Part of a small language model's weights.
Size: 12 layers, width 896, 14 heads of 64, MLP 3584 tanh GELU.
Training: a variant of SOAP for these matrices, 1079M tokens, 4117 steps.
Each number is 128 + 32 x the weight over its row's rms, rounded and kept within 0 to 255. Layers, rows and columns count from 0. Numbers have three digits each. The size before them is the row's rms in percent of the matrix's.

# layer 5 attention value, 896x896, rms 0.0485, rows 11-63, columns 336-447
127:148187167134088109156116165160109177134174153102131134174126184153126143114105143137170084130147090172088148141156120113122035136147127142084099041146073110113158095172118158105182107140228160124151178148160107105121113108160177074170101124132104152067147119130155131122139136110140164214139146141129214154093117111138150155128124116132
128:156156175182094184155142090054111122154161152110114108099133102085092193115048156098080100146144183138161198139150082069181165089164084082117123093138081128117127165095164166095131110085115130088150103169110181164202176163167141134092126140082142108145102178082087112137120127178112098126107069133092177115114125129074210115108147089143
126:134106136114069102189120080145123080072093145117066102161182090102125160135122153118115208128131100111091125125121119078151169109138176109097102103116155083149039165100082170101176101108117084122085101129109082108147118119119074094119161113153163170114156135104233096074097142148102172149105160158118144140115085137152128107108113110146
125:138111085161080081159122160182141137087159145122146170163128080164113157135131140117140131120132133142106083045046152154144077069104134111151096127147118101131100128172119143172142034126067092122148111110105166167109105200119154121110118160124134088173156143076094133135122162130124074141077119191130061096172111117099176044156141146111
130:109125132085099155122106113115142118134121120154130126122166032144111106148128106116108126131166097094102131139111174128154123186123132118130134176136141174127056155153094129110080084119096186101144127105159186133163132174055157147152153137131101136095107163071081202203101104124096150075152151101090127113172141102104126108144122136096
126:141174126056117083054133137159127090086144201132147101164139109162149094119122084116150140122165151201172103081109104106096164111126186081097090139101075158053133125092128080085142104101152100153158169129101106121091112096155101131087104132152091180151105149071126054109160140079094131115139132090098136115133103150120120154172155127135
132:151145168171106073147142133127159149095179124169092136158076072127141088128134161170155151078097132169123100140152100126170175160105139122165102127149208171126087149157087127130109184131113091154160162134161122104139108152108164130171072187151138129106152144110120098113153099125132144134206098128137113173125152132155093122147115104099
131:098076135113128093094160136109189132128101157132128104148139144162116108095114107168078142108179193101122127115099099166184179103131127124116167072149095113255127172115117123115145121110157103117135135161081165098188130125126173137110104100109164152112129126192168089123139120104159084103054151105068135129132190088126179110118120122119
126:087111089209114157036146124133138169173123174152163110133111082182086047185103093099156146154088148121106109200148136087129155121091057155123129131115095091189104102131097191095053139103196113110147115138144109122103176175158156155124156102154123167139138130080191082107141191097115180128159114128100132111096125100125138099174150111107
134:152165135106158165139106116092083141191107143130091143215113168090127155093153090121112140152062135139105141097134093146136112133169211113116197176112155075127164137091156136122157101113088113118080135092107112131111052167123125114190072120177158114188164193127094133091153093155114038190115174200044103040167089125131151116084141080079
136:122159096153120135068105120184155121129114143111121091128047134117135170121124171124152123084125130129242115119117139146165191124158153162119130114124158115139129167103067176148119136085074076131110113109127124150092100098081209149057135091044083090162142121155154132068135163119100083134108138126150112144126127144109088163081134104144
123:148132138145130132130119152152124231156081132166135136084106084144060150163126105146104116110127110158167151115109083159085126152133078096128110069111105078121076136144090120078157112108090108096091151141127150084154121069128133159125116165107166215155121138059202085118129060142090098142177145092127111117112102132171128157114175184091
126:074144058111144173142105135121159103149082097118153143140090172147150148179068119091101106141150114142063180131114072131107152124113182134144087152077134151115178080156117134105112094120099092122100129067136144130101121090132076095105187130116135053163118142117176111075096118088199149123161123162106124129102200132099149121141125086092
137:091119105118101163066153109101137122134089161066161096062071169027136128134124096121121136123090086137160160142142129095130176098159143132135144141145144124238160116119154119145131125092169107164121148079127111142099108143102101125123108066070143072127111156176134162125103122161127124153142126097084119106121099096169106077149155133115
124:164105077177112134121149121184115130108198151134091149190107207170138151122103185154118177166164130148113168120147113190189079171124165115103185076135085108129098166154094134103130145167145174184149155132135122089097112079102119138142108142134111089157104162099134090112126181113084182171163097079146111133102142159126117136075147126112
131:084155145129113131208147148133131117203122144105052126130122140149157131119102140155181130098135125132118081129141239136161165116074159088139052141159080127118138168211142126139173113123081149119144094147089107078151184090085105222115107115112147154148125123129181114079138124098128121182143133122152153163153145157117142144058096126103
125:148173133141121157140157147148148118167149160156125183102145106132128112097109154099113107136127090101120188106130147143168131082141157141092164130118051150156098168179168109190131075123131067129159164119181099131080133107110138085134155114074141126120114145143090150099102140155090127054119145065047117092139118092128154143131165155138
129:168169146123114125144055116098164094152151057128104119120101145106138150153169153156124112114119131173151117097100127124129146144146113096146090040136134093144166120123148141105188112095098103117095158125210148129101126155112100103106144120120053127180094168131104122116118053130067082074118155151164136091115130108136082061095082129062
125:096109129144143145172101140107174192085138190128135187127157107086124128117179102104145141113184111168132151086109146118152128050119141125086145110118115084130130116114122123097124139131166135119139184158105168155139188100097142135094102129217127146085092129156140076103121176126129180153074168137089170077074106175207158109169189159161
131:136125111084147082161109121155124173107114137138099150136105133130123109121163222124092100128164091135161120087142177110095179117140070153151102176124105122149201045144132162136098157160129152044110112128141078153149105073079126156120155073076169096183173085137107119100068114143184085182096130124144126136118115194165050147141121174153
131:142135153117108086168120171114182151098108126137130147165199165153184123083186102130108115098133184152080098137112171052092130129138157173103139134127163170127210129198149167088129175179114101114190135114159145142147131068156138093140106060170125149132180097105110166082209145106195132144065144140096092182156156161204157116161143090136
129:122153090116125118160185160154112116143108126105107140122164159107095112111091093156168075177105091115129092152145113065132140122157126078120152152104080122096116136081113108177188135189170166131089173147102061145124098145156135112173084124091148138177111064095117100113122134121127185036094174157115166096184110178138097076118112155128
134:131223107164080112123125093137129091146084064167138076144120150099100129187124155098155101163072144124130123120142156158141230182147189087127076113169160142130073088150136147154075174115140097117118153214133134100055109089146093143128058136085152149092124105082133155165171102111082112140212169060105159176129136154158122156088078089101
128:164117116084130067138148103132166198147182169111144074176158125150120147114082140117126102110173205106134151123149056123156134133124166135056151145142115106126148103152106219139123084097188166117139115082136120154139136184130137152115133094126159231103099105098123152047125074126183139120148118107172142074133103151146092088141099117102
127:154129164069093079102145154158066135080141081163155109138170083210160155163121082079151104116096174097053019136135130188077146142108111134092115122138135138108138072158135092082168144158145141161115147121160152126078180073118116117177151097142116155133092135089096115158114109098148184153104192095137119169107119112150190097105091153154
127:134122145070157129181143121149166182097135137150098096106103139077039149146120122143130166093094092136150175151152063148126112119152120106114122130045080149063160122175107129173123107122168134140088135108122148148135128084116165108142166126157161141111174093131093084119170155140131123144125147129107106120100171153124140086100119156123
123:156177144123142093081127133192088122149101077151099127117117140116120165158149145091155132103114144150157091128059090102059102148113137101113124144162124156195092140114154135118159182110146148090133117109165055122108165107152160151141129121085104144087134144101091070133153145122165079131081087117119123110123175146147149151131167096193
137:133144165208076155124129114101131148143204120093126129161140125053120183150135147136137123128170098121137092072101135111090147157133125125118098094157086124159103088160112155119193148112100112238203134077131102151129116147177118124115161151098081128135105116096119164109103172111091122166092135104100173118162120132127131076116090138126
128:113124120205167111139189122082118123064091118092171125199168136115125185142129111080186147178129120125163136208161106113142139169144072122067176090112177139159146113118171078121127124124072126158174087107112089164132106108149131133073125150170174165142138103147121082127160151170179099156139119050125182142054109108118164067128168082156
132:144115120049125114109105140096062081143152148220131120137099161189143164113086124147124072148113138134089166168169104133151111161142107150154199124140086132099097180121125133151075150117141093094130180093223118122089108122140127110193135171131147201205137100134195135197136169166130163109100128149079114172147122109141168088155122110115
130:125110111141127104109137110121119144110163143123150133103068153103102091110122171144117126118123104134089102172136154125137151159134104177155109168109121134129146080122143071175119176128130134188117113169176080185129123130059165115155099109122095096127175083157129155131146142122183079148161106178065069114095154112115146123122128139143
126:141150095130092165183114160109158169182133114056088156140077133130117147123148126134134171178177169096120142123175145178073141128117118092168132126128118109069158144118111161102098093140125163144099067105152137095152188160167179183136070135171095143174129159136144156114051117153117139098092211169113137122152057081103153164139163142113
129:162146085185122160131161089086148133178131087106159092179135114113098140173104102065116115157119145110173112149138147107157136088115142065122112151095102101112156163102142147110147106123117062069149094181138066109097057107122163171054127072188132083088132117102080146105103110179070104130123182155097128136145133092203089174132121148169
137:161141182134116098130088080121111148118130116166143124165113154103152076112152166073127169116085161113108142198119136140193153167139110130168080123116146143163056119100160111089158155156148178150082127179120087100129106087123153096164096181182133158096073123061146122183207155118089093088147118123120070112153117160139164158108117146083
133:137089195098111113073149145098149185150213191153121090112104129156173160159168078090152120163139113132084117145122084112110093144145122123184197140112118208147090089133112114096122121075152145179146105180127124124096166106114055113129113181160070177173098109133166060139110157127078127118142133148166110139148182134163174152131109192122
130:121170143029120167178160148111118162109146136144056140154148108107144133105080165159141166081111146192154205109086143079095141139113160096055122163106181090131154072169155110120153073096074087111103108113161116128080146117160123150167143216085120155051122119153172109145159114104122140086195142069223068143195132141122102168136072114072
135:093088099108102090125175069142161187157088063177155112141173178124119068103159137113207110078117128107096108109087168155114111187107130158169159192075140141159143157126175082182104155121159119065177105148116063160203105113134087134154105088122199138121229138122163112133106210163177159120133074119142083110075144181136180122167115140123
134:147127121119123104150081098190108174119144125155085155147100084171105103157112135170158131146162201156117115094137140173153158046094102141135128114106186138112142129078058169151123139144115138122175132095132152143132103111104077153091127133110123186174158127130097140165103115110150070129137092113164117105128169176125104196134137106155
125:164133096105143148103106163150145119070123155128149173154124138125137152124198119143114094134080185151156197094113133122184116113130092163184119102048122138100130106142117110164108115134117133089096162191055132122145173137125131088149156135108166152103127151092083167095090135139151122145112144097164195048183095124106150195124130116156
135:072099104116083136132148107118132138176141114087101129139174147116099215170089117128169128152139089124145165137120107116122178037132094139144085119108153134101163148152149106128135113151136147135175172144132144161096087102135137127162121137129091118148137108142115156114102133177135124113094180175086087066097098150083150138148160156158
132:127088194118127116173130121178108118140117112157099062123176143136109138162214070146127121119161166076119126171120144105103130162127052142173122143156091177058068169176159175118150133079118151132129149142171134122127155183101188111088039171128102061143144069157151135147141177083058172128063119115104118189121188108188214093122175144095
134:117094137111162151163160129075162131209188186141133159147097127191131166143104142181151124139134100134143166106165061101160145092118109114108137132064106136129110060128125154131098113105172141163121137126132210138122141119171199134098123177153091104135079147189060077108139197123156181153184086116198169144071111124128113107126082171141
126:112145158162156079118139188149134094170184139141134144108114201133182167131121135066102158102100122103178132107077094158143128177197144101059170058077075062192150151119201153119156112111045118120172110140130156116123158170165116127152141129119147107108124149164109086086097125130118173141094133133132155192168125153104149158157120054168
130:173101139080139193037158153103127115109181118123151129112125108183116160120137139148080147154119110089092157162111117132075072083166134074103119082114115164148101163141121139076089100165062106148179107165144126122166166100094101066146135139159165133123160092171104130122117118173148173116155168132139138153104133175170156167099187182143
129:139147128075126107149111131103131126158154133064081104182146174111111115124127078128076139142109156106106139105110167118086085115144068140108130131104165126121140138139183158059146144109154134148181149132130143092130113080184125106086056127107108137107125087121142137167139103121187151181153079136106116101144144190178099092112136116097
125:118127116107135128101123132152155093159136168114176156168139167178086195161174096098110194135103139135102110168139101141114103172117098119139121099088110170163082070105088082112117175174132101094102226145141111115082095163113109111151166131094102100141108160144079146189159127103111126152147135123110149097169146133160122106144129152130
123:106135099088127129136103128136121096124126123134167109077103113164127079139129167168093066140114187129135140124132066117133142179134178080168096095130120127136122134144154107051141104186067125068146133126092140137153080114148120179149082058122161169153120052087112142147157092101097183131152191126094108178165145149110093120058108086110
136:166150138111168125161058091141095111094098157117078159148143122199131133153134107114151119146173113082128115089072146159165129122100113156139078184132109142153105162121095133163100168070120173144119146090142130100164122124156151182140096124110086156139063094120102165185220104102107123167162061121114086128166139160190068145150087167142
135:143081172163119130118130168084140160076140098116136128065129171147142126175203115057111121136096118096118148197163195158125134108115140167122157166175153108188130142114111068094184156137096069160143154135155147093121137142100160125137075144128092160148085088182122093075141154166157170091143135103072144071105139154159079147159110183094
134:188111182121124126128142158136165118052131207153129133133132161122141069153143128123096137153169121177157153155144161107129185173139110177142076119150110122102101105088131112131197126122102080116119113139140125126090128098122140135062104100142027130132036069156106090168142134039102168135145084083149180152121096181164130085111113145047
133:155120096113140141152107128129152162080186141097134148096114156075072141105143171054112121094167138122120141133097162126195180160145179087129139089161155071154144111089113078163169141182097149131081122139128064172081128125106092114111098158155111058107138117115123178080153077108151135116061140164135155154115086178138146142138155140144
126:121167110084144189183087147129178148117102129094089103134049067107093129114184112109124136103129076149199075146098114068173134124106129189061154120176102155169210070114167119184107177091133149144208058142106129152136137095134161122060111137095049116069142187118115135125151131145078114139031117152153175117141115075137099167143100184165
128:155119091151163167155193105109105109218159139114103165093121080107137157152130150163091105100167119132172118150131155089083134054105102086110148153123193131182234091163109173178180137131171106126146098165179104182092129124072140158108102143117025106144192175153180068137214075066104154097125146112093112141133105075100124111127115163102
# layer 5 attention output (transposed), 896x896, rms 0.0661, rows 11-63, columns 336-447
114:121172101157134144099111087125160105079119096156100110120147083077174076103156113137091075104115128137140096154117161071126161150099116087141150171131114107142141100103119072096097126100089145088116140092144111143153100097180184110117131102108143103086134082136068103133128153174101108138183121137090067048125160125174063095205177069148
106:069185133104113153129105165145092169103128116115123101123161143144103195173080126113110138095112123163082131142137121140118177120127112103121108118115156107141133183178129131123144149127150104130131120203089144186097127107143120131158161093113113104104094118132157093104163075122120118129106183129192139156137192096071115131111091166209
104:145086184123112150110181157086132176151140132127071087164154089154147131163167150159145167073203129167134141145164198146128085119124127137088179136105129117114140104127159163147088118067119135144122155101093164120109120146120164139139087069108114133090144096127068144159121160106148200137120144133125119138108133098193121113091097105199
111:112136126206135104154101134086125096214140111141156081123146177105200125133072054181083125117137095156115085110179150122149133129098101154198111164152134188162096184175130173112129172125148084176131104131194133120100148103095184116136102143110116152081103129098100100085048174150104113166132168130074135157153098119157108108154190118135
110:152167113115133189165183113108147142103081109111172174147117187064158163131152118104138117089108134112136152160097122130124138108146159139158137181125138113073143130100132121124111122093098152124131148173179130121105092180129133156085139147099165085089125102159101130053137097106159073132136135061107174151127113151069127084141128135124
112:083100138108122113084176089149148082114108099136149113129102162079063097134126134106161146193147101115124146130116158127129213163132140150063134171118153110212091110125075159147118118124120119123088151171029087083094191141073116125081131103106139097145134141174098184160172104176102131132094055158117060135077118140155184198123135106127
112:169159150103090059092142103089137073148121145137103135129114166120111147135073135183132091120117159126102103098128140149100160101154106158151191115071052170130132129115165124202161103181088079062056104104162108140187127073141042122135104102148143119170156069144134129134109130155205129084126138171099168157157070140173088048120121122106
110:143135188108111159106100121087137130126067134090099157178089152106105115131121111083122080170115130097131164169166132137129159140148193151140102072101098162082152118179189139064136154128125120097050163109083138151072116102117100164170138137156152178160165079132169058141178108118146211128177185152142160077160123139126060089132130152098
107:065168154177123128129159086085148155141127194107087114183133143140132075108109105165179113138130109139120095056108148135172153110136203182142117093119115146083157164102184128177148142083108084187171244101169131133147092137119093142098086160113136080136151129145186154101132117108113142182140102181112103128101088134119115115088090142116
112:167136134109093102140066170164165131144110132146152154137118135142075176156154126118069100128080137105144142147197143152149129207106116123153084150155151148168115144178145130111055148159109113050173120101134100126117156187164123154081143121118154190121134135141101135177175136127127153081118134099118218170189104166157131158105152052104
111:124142141108176164146126186078182103132167136079070152109135120052138111165115133156117110160143152188077108185082061117135125097135171062131115093131101143106109136134129152157125103078097147134148167116131155146162127088156107121132057086115141133119098107094101130105068127118129106119141109171126164113113100133137172200198119127048
111:160116070113132171131149061151120123131143114115137145162087145122067129105132161123042188146127196163174100147103101097134089128107148126125157130103133112145187137093190107148081136113184063090130132114133145120092113098123135060116116160143148115124108173149135092099189139150126102133109110153118125068132111114106167177139112128150
110:151206059091117153067111136111222114101145104139149149061080102120112104179124100099136132114112110105191140122106132171135110093114112098129114112158172119109129162199178128071099126117130145080155089094158080110143121075105122153112132135182144143123152133147142184094140080103080126109135106052124104085052188051144121130149097181089
115:093116124127136114090159154116144118109095148095126138117123067134220130153110132147091126097092110138160164108141111082099085113132155105123159119148032121109159154172095039123158127122107182059075116138098146143123136135126069145146111097064092134132094149115112180146131125120064136099165167161081099147111156105135104113117139142102
112:146098138151099122095171070131091090065126141153115118098133139169092156206086079112114138094096186093143151175117132092095096128122119180128110136073113163107035116102147083153187148141123114060154100147076090108125117116121142106158067156146066158109105125125092108153142156140125080167167133104087098146184076126134130115067139137144
111:165153129139145173152136132099089176075129080161158117134132113124190131142154129140132134143173177095083117135073068089079142138144097088176132140090166165142112115089139080099135050159108142125130076128078217128149127158116120082137094125137108100127185105113151151124124170094103145145143115111141132109139162143175143156149180160143
109:130168153120156104079116070154084189114123064125114180152076166128104129157158108104122134163163122131114096053155126087156105069124113133139137103153097124151121130166137125192073048106175145162127129071152138074153180119118206077117114142074140100214161121141068116134146162163085089147143122153128139128159143105079128149134124136087
110:111176121161081096132121126114132158144134069169190079119146114117147113094140073146128084121170132156145134078189122168131136122134163139125127133144118164153115152201134152131112124151094044058190180153127147115159105090132090081162082163171162095147119082129137179166142154144153118129154135084200153115134072122121166176142104152085
110:093176118071146119169135097176115127148092184051169093181169121082071109072185144116120037097056076145133110109123090112135130132148155195169088136133087151147110132179142135123079085151101100145151106161124101143093115114104145148098112142133116115104157082109145159114150091129135128125122110104179111165169100108128104142115189153159
112:163129157151073178136140069099131080128135155071110127129114144058126150079148148079128115115107068117138093137128183102095158057108158162139134122129134147112114141109141134107155112072126106120139155098099061102128130153111108153189122137144142148101104162127204123105160148088087076074131170142140119157123128135124127139148140141105
109:184045146156081139152138167175143103137133139043085142085160094085165147077148110103107162119189147153130093132174109138116085183191106161090105144144113138195076180081083096060152118155116134124145122091132131087118177116147099120158120159132129159143124133109126089159128138096090126204165165133128146140090151147088180137169127110146
115:167096120109060118121142112165122129132155143118157139126112126091118134125147209106138179111169152092141093097098171175161144116076094083158125136125134149147092099105121111191100148053113187184085164113130121101107162130138095181106178133069130136112149087147169125178100104081112121120068124103174144168154119145164158149130167162100
116:145112119158139170122097185162103134095116105155105121088152162152222137082192165148138099163099072124065088101097117072215166137078192147101171151105161099172120095099071155145158161093134173141124172131179142173150135101144095120086141093127168129104093091093154128089126176178092121146116070118158087180162103098138152099152091130145
110:241105079141123088119119144136112125140135185144141167144110089139178151081161103174153155120139097085154149100097163123144056101133151123123137159143112127120158135131149156126113109178130084137103190161088137146141112118162172160151115159140096137122172171154188095133174136126106105134111147114104003079214128088075127080075135154121
113:157127102138140122102142109119141139144121127149149136126093100088135101159135173157150134133092065163117151115128155092127109117140144101125139153111147134115156153133154089155139136085099090128106097131150120174139171070143085113078184133095095137162108115150104113132086120177141155168154091173109180126158117155182083094100138147085
111:137130093137156107043125141134123143181152182112129138112137161116138128093095097049106110108173106182127103085143127150099081160113093108172123090132191056160136115151116159170159076108112129109117093107114159078151085107106100132136115184128160153127175104134098120183141129150136121134139185120077145170153165141163116131149136086122
108:149116196151133149118150144078163146107179097129163142084148149151115116172153129147144186087122125124159139091126136133116134153157149120101140124134122153158143169159100106147187133129090104188111182116106176168122088090059081106141124140193201152122160144186164087108128149130136150096081061090160171177158149180139116088115112107094
114:101101154139093090137120174129063129171123067061134094109138184145118127118170146127129136111145117100090097151110121146101123056093142145080147188146080133097070155152057107102172104122089142077101095106109084119073110131224125120080108162102133137099130113102075082085148121108117144086133129132115202107105126128113145165133101123126
113:119147105210149157079103149111080186116102094116135067137074090114137128125124123105071046127136123168151150160155134118140114138085107152077117092170143094125095184101140085073139102083079086124124082096136129165104139174131118142117179126062130100117116082107160089168116137167148112067125120097119152147171135076057133114111078096118
112:047067145125107143110141151116118118072126124182124138112141105128118128113172102131086118124100136103178135198117128136113096144146161126157198126125122108168178181115114109106129164149116100117116141139144162118143124145087117105089151133156176148097171162136135113147133112104107122144143145202115172157128112091078163104144146162105
107:148149140139081151121123093111151089102158169157065126152166120072167216131145139178101122144069115109112121151131163175158155126152085138173158164096137126084060175132100162151128163119084096166138148108122186058153078130074154173152144168068114087161193178131109148159090160149085097137099136136120126153101129123128144154085145128072
112:116076113151098051111101151159160127123130172143147119095113168136127142147176139135144154187057151127155170071107062119173161171094121145105122143140107171176135159094228114127112117148096125108176102115080211129160071144150065129125142106099152161147124162082110164151170142120077099130148139125133111127151120174102149100108142122133
111:107129108115114178138135133134148096160120134087121127149124119133092105153106122105111144106091104132108140102136163153101077100159074178137134176151155084188054164137043131117138102079145090109065170098144140164102133099044182132101192175133134070068105130113133080175124078161108138121109136137135099101113140142108131102089068116089
113:151088127124146105148108108140158102104167163101131117138107173117153108189040000125119163100154117093123105134096175125146080181134112110097098164032122138065110168139130160127127172176143097134137129140168182199139220202086117156105147108119088122149082062185111126116095165186117137068118104172098130131110137093075074104123133152119
115:175164116150114113095125134095108120084115075168076151110146120136142095140161144124155147113182106212196112039074155111067116118089108148145148204162103100128093077121116167142119136125107055078099178152160138138116142113149152122138099080090130147023134163121126115125194155153105094125112117103122185079139132069098076160087061084121
110:231118157118131149183102133060071129090174145162133110145105116091195142106095097214112121153111140109134080105085143163164132101116146128083110081096106136146137103144129135064161147131139099102156060106176101103109117112124132158151125067106107211122081135136136113158086151136143079157088121148162153128124170159194075120085164055191
113:097158168114105129113115122164063144123174166095127124099097125119053095096159099181095115175079098125119123097183129120113113068110136115127112163082154147099130093053057143113161113204094112137116136106149124148136141120127102106166052177122098126140105122098130141125181127079114121111161136156036141128170115128112156142104105102160
111:126068110090125145083118131124154111191162228175117123149176113195142114095131088177161173106113087178149130048085155161147104066133130174154121115162131114128096153127077108092073077119080146094126053147114128120114202193110122138112130191208147136172113129129114088113171165132135123118063141121088180169120146176099167105106153101146
112:142147096144169132123191100154111124148130136085138112098151110183160103120108118071154157140090104216135132128145170112070141076152103083111172120106173097123170121189150145149117122162126100140202121169153140137111121097138099095127170165084152162130083139146131127113097071117123165129137162147176149157085099110118097128201164122113
108:106153087182200154101065126105118115183137145172143137109112152122204156130078111127074159121126183161130160102157094119136140131102163154176152163099166089053103126118144081119181104104084171094096153151055140130104157097090141148162085152128168067161119148145096207119152103156122137129127138106117092157133103179098119109129148101126
112:141108112089124094174165047156149185108145121117146139116155100128125126187084156102174176103136184113124132192036134154100167140116130093098105133124154106122118107087140115133109130086119125153113110175105147109109148093113113143070131137135162107091129119088136149096166149158131086089162105156158139165193124092128171186133111108086
106:068133155089136136091154139105101065129081164100154099075120138119155162107132152160107143166118068039091149128132144047087106131111129136138158109149097154187204175133124060106112084166150091106158083098118083150151103134195092121054154084126176122099167151150148119134152192095083104127074155159176101136117116141214136062182136104174
112:149114159111190119124124159110122206116123117120141113108131133107135137131130094136067119104157088124152135181134084108137159066161149119122117099069192189169097170136097105122130138146157175136132139121136073165117116078111098153128068112170141101111142137106125143155153091171164078162130112124088106141101216180166089116116136149121
111:080091106148124103167080135105126166139029143127164139124171162148152092145161131030092177132154138127160078110138166132170150151069085131139082097121141147145177140099103193106103164139106137111157093101101136122143076120146107055155153127096164118134155164083135133071101112152125088105072137066140117116133163116113101122152146108143
109:151123125149139111149159106145122088107147158174102189176114148144132122130109114098116065155114137169137145152121205139056123127130063081100146084106138101039142143137183108134096151087112090109133109133102127175156157133125148122107117170155105115143145110151179085142103093116135140164135122105077166138126142136101138157107144129162
107:113101149150119089113170090063177095138106109082137150143134078135116104123129078133150127141133172132177078127125055091114119161115100127175152119107180136157145170098123110126118131139141075070152133140195123064148138109131132184118173117164160133137124108116135080104138146124086134113085190114101109166165131113117101070114108120102
111:068101080106070139109136129130135163152094102084147063165123110122133102110118109116190164132152091156170115139131173148137119160134129140204100201137186157148153183130150132156136168142119148156100101182126078120114117097161046113120128126118129135102131110129173133131091138127094107098138097100144110144160079154127118107162121168100
109:132062079116116184099113154181132183168179159129128126131095169136128150088152106135206053107155141147167195149139160104142122074154151101102183079148038136124153075107115083170099069136143172166103142145118132129139117118058119121087123110120165189100161127128142093044096149139096155049140142136087150124075160118083133094154195170143
113:093125123130107134150139122153100153053127186079117129149121119136141107139123095137150144138114106147133049122132147208108130059084127119124155108085168162163152135099129193123098130123089150127157144150170115168101114164104119158145097101130135095105179084127134057176149082091133131108114131127115071113154151104097085145080105148112
110:147117124142135157135089139146139136130173180093138108125137167129157167103076071114152115139099120093053147178109076133202123206121121162181141131106190162123113161104147109049100111103070147114086074056185138118091134137142116059121105177082049094125124134128111126141104095139073118122086140107101063127137147119141156098169142098108
113:089145174075088116135171110163101119100125120123134110109118114117134094148177132155109122113151138114118096155088153116113130088089156124164161107199159117103109150137154147067131088184112163120091107104091103146095093122155141116110164178112198125118111079143077155128165133149167182166138183141153165110152166122172092115146132119120
105:106123205176141113151130137152110142069084123142057127105161101126134097106135119164116144160167171096125120134116182122158163133111132106099057123144115146109135118117125091138148163140135142131124101133077165107158156116122186150087096127148176165052142097102160181131155089159118140149158209191146165105108105136146101165122109106175
114:183153155160159146105140065162128048094125121123120166111109110125188084199102098120116142149129148110101190091108101185142099104143113118137110091119100105080090097103091098164124092110152145093152123131109109112173082118127106095131160059050125152181130138074124104148121060065119148151079096116121165184162100093142159151099192084146
# layer 5 attention query, 896x896, rms 0.0558, rows 64-73, columns 336-447
092:116120164178090038149116136098149091183160166107136122147140131066149187124169149172127176128064127073107168137117096135104165148093077141077159179121142152147073103151119056110110164162116183105160073138107103101155077138149150123176164078187135169152128117178061099117085134151067097136123117088168144088134112104103072157074154108115
092:163102125166179169153140096123172119092126106149080067117135125155120133084132107116127166114127167100135115082157122089109130186118064159104106121123105102109087185200145130137122168158120082103158159083063143101060147152097134117195140064176160134157099096160157086206118082148133161167121098126170089101134138125117187148166129159183
092:163130147131092123129162104151106107167105152171150167109145138156108107177176153196110162103135105193112127080115068146151116186168122088095138126128142114122120203092141152101140135079099185165167084069150182096150152123079156142039164129120161161116126083175177090143163175101121120136127125149093137157099047126140155138157152120124
094:152149097117179102105112172127117144158119118128121144103102193162117149150153119049136093095123181119159105149081116138100083115147103143199112101178122167125115115115148140098023098133124156147107195117130150132187130052169148127092176168111146122206103161094143127190163167130140124128147079099142106164227183080102113073111128192163
090:164131178127150127109094133143157118143149142104152084107086167127171141152155083223134123170110122125137150147153154110138140086131157162119145160070138113231135102139170120116115152157130222101120133141148190141177117127125144146120126134128121146085178157097126152153112157158148067205126116150142098155160164071193144107117108134096
090:128201092118121141129141108148166105165174147093111139132166168153129199093074087121105158125068126160139093150103180161089135140121172090111133126103130101101125101094088132154107105092074088103180091097167184179141159161112061136177087137092099129088164072148123209120178107176102129087141128115158176158122125147130095040150169123153
093:130061085148153167137122092096093192162133105152047171152105080147113112174110094140134108112085157156182074074180143149163118156091100206057059128173138145145094114050068121136120132109099131168166075136179154172140143157108160120123137093194144167113135137117111096146071119143105119114135078139120129088125182123108144126126105125097
089:130122129113104162117106160127152153181098151096168089122168069117135107109176104096101134089149127147101157137112102079127075117141128090123186159147031097124082137113102105158123125074110095103128133111092126109100134146079115118111066125118149111073127138125147140055202159156113134120121067083172170082090121125180138091090130133177
092:117105139117155141130158166135140095149131104059101148130161152093122165101168119181095161164175116148135161101166163088102107094088093127077102202102092108106178157111105172178129131110077097154176110142156186122195115147136177098107198123053163143183114108176121119145166140149161185140071133146159140164065138101114081131133079101170
095:096083173151112134177119163196069105132115124138178085104153076164127154141129105114128106146161098110170151170161135119100111084175131072132170128130150135116160200135112118122150150091097100128176203112172079202098126175118102121132105132128091170122100141114130126129135143152157163119093174097076051143176132060156149131112076129146
# layer 5 attention key, 896x896, rms 0.0547, rows 64-72, columns 336-447
094:150146149127154094133106174060131107110103142108104207105082180108096138101154102127107111156058095119146149173126123093179083106118144142142133208124129155131148135093170107114150124141094098095111181076129119096154097156162148139052173105182109162121088151110076152095103183102178114115173169138155120117152117091145098189107134152109
094:164102072189123142161107158173147146136115118126090062140164158138156115133147108103139135125150101067100118135139156089134114118146121110133089143111099055151189168093112079106114165116124120184176148163145118153185158135093125124173119154161098092164151101158126137164155102099160176148134148131199109105127105094096138178139117133093
092:063133121123126130111121156120128046100130064143162143117110157149137110108143080100120128124145125135111152123081170110124172127157201074129109179102184119143168198132139139115087125109103170148178052127140152117142136103103162077122185157138134111170147104183127071103161098123111097190113117081133138124159169108134097121137169107163
094:154093130117118081110131152122125206130133145110130164055076119123092103161144151140083100113185114087100063129131135130161065151101135139108123108115109146193103161150135094117130126111100118155152134146156089119159110103153135123166145135087143130093153114119162141152130160126168124132085130064065128122121088147074086121184166178185
092:134175088154191123090121175108101105124095133112168148174087152168088075152087152115136120140102136189071115135143168086065154123094121114141101136132145059141106098141091162118216172135107139130108135125170163120135095115144155130100153099084184093150136143128162054132152132148118082072150096186082112154118058126166102175110153142119
091:208132141073106193159135151106071113098155130137145118131160134131189176149159134124144080114160184086113109144143189107109080149168072086164158147109114167137182183134146115190149091113158107186141083110103152094081090070173177153166106132157133116121107120087117139091141115175174086131098088162128130188072147160147134160180114059176
100:126180154188125091120073059094140093133157137109100109159136137106162104086115133148085103105126141149181117153155111101137148194107087173194115167140184141120107134132159118113119139110079129123138173104082081169123153156173114109151113154092143141057147132140107160189115216132116153161119136134122097096149100101164156142125128138121
093:133118104069150175109147145141127124115068118167129080100089129097182194174129120093084122125181111145123176142087173094179079093115166065139097140158076074177128134123103114068049129097169150099115136118132093122097121133152103137127158105117121122117178081115110144172154093153128150138160113084090174150115115153133080169116096119172
094:137035156149103148125145141159135135095127147149136120100101104135163122104127143152112127165087096103145166094114149175143100124123172093150121085135147136125095155113096181223135099154113090104160116178138163113141121150122139125129110192107118138194089134139073125116137174082077184100105163103159074112099120096110124110159116112141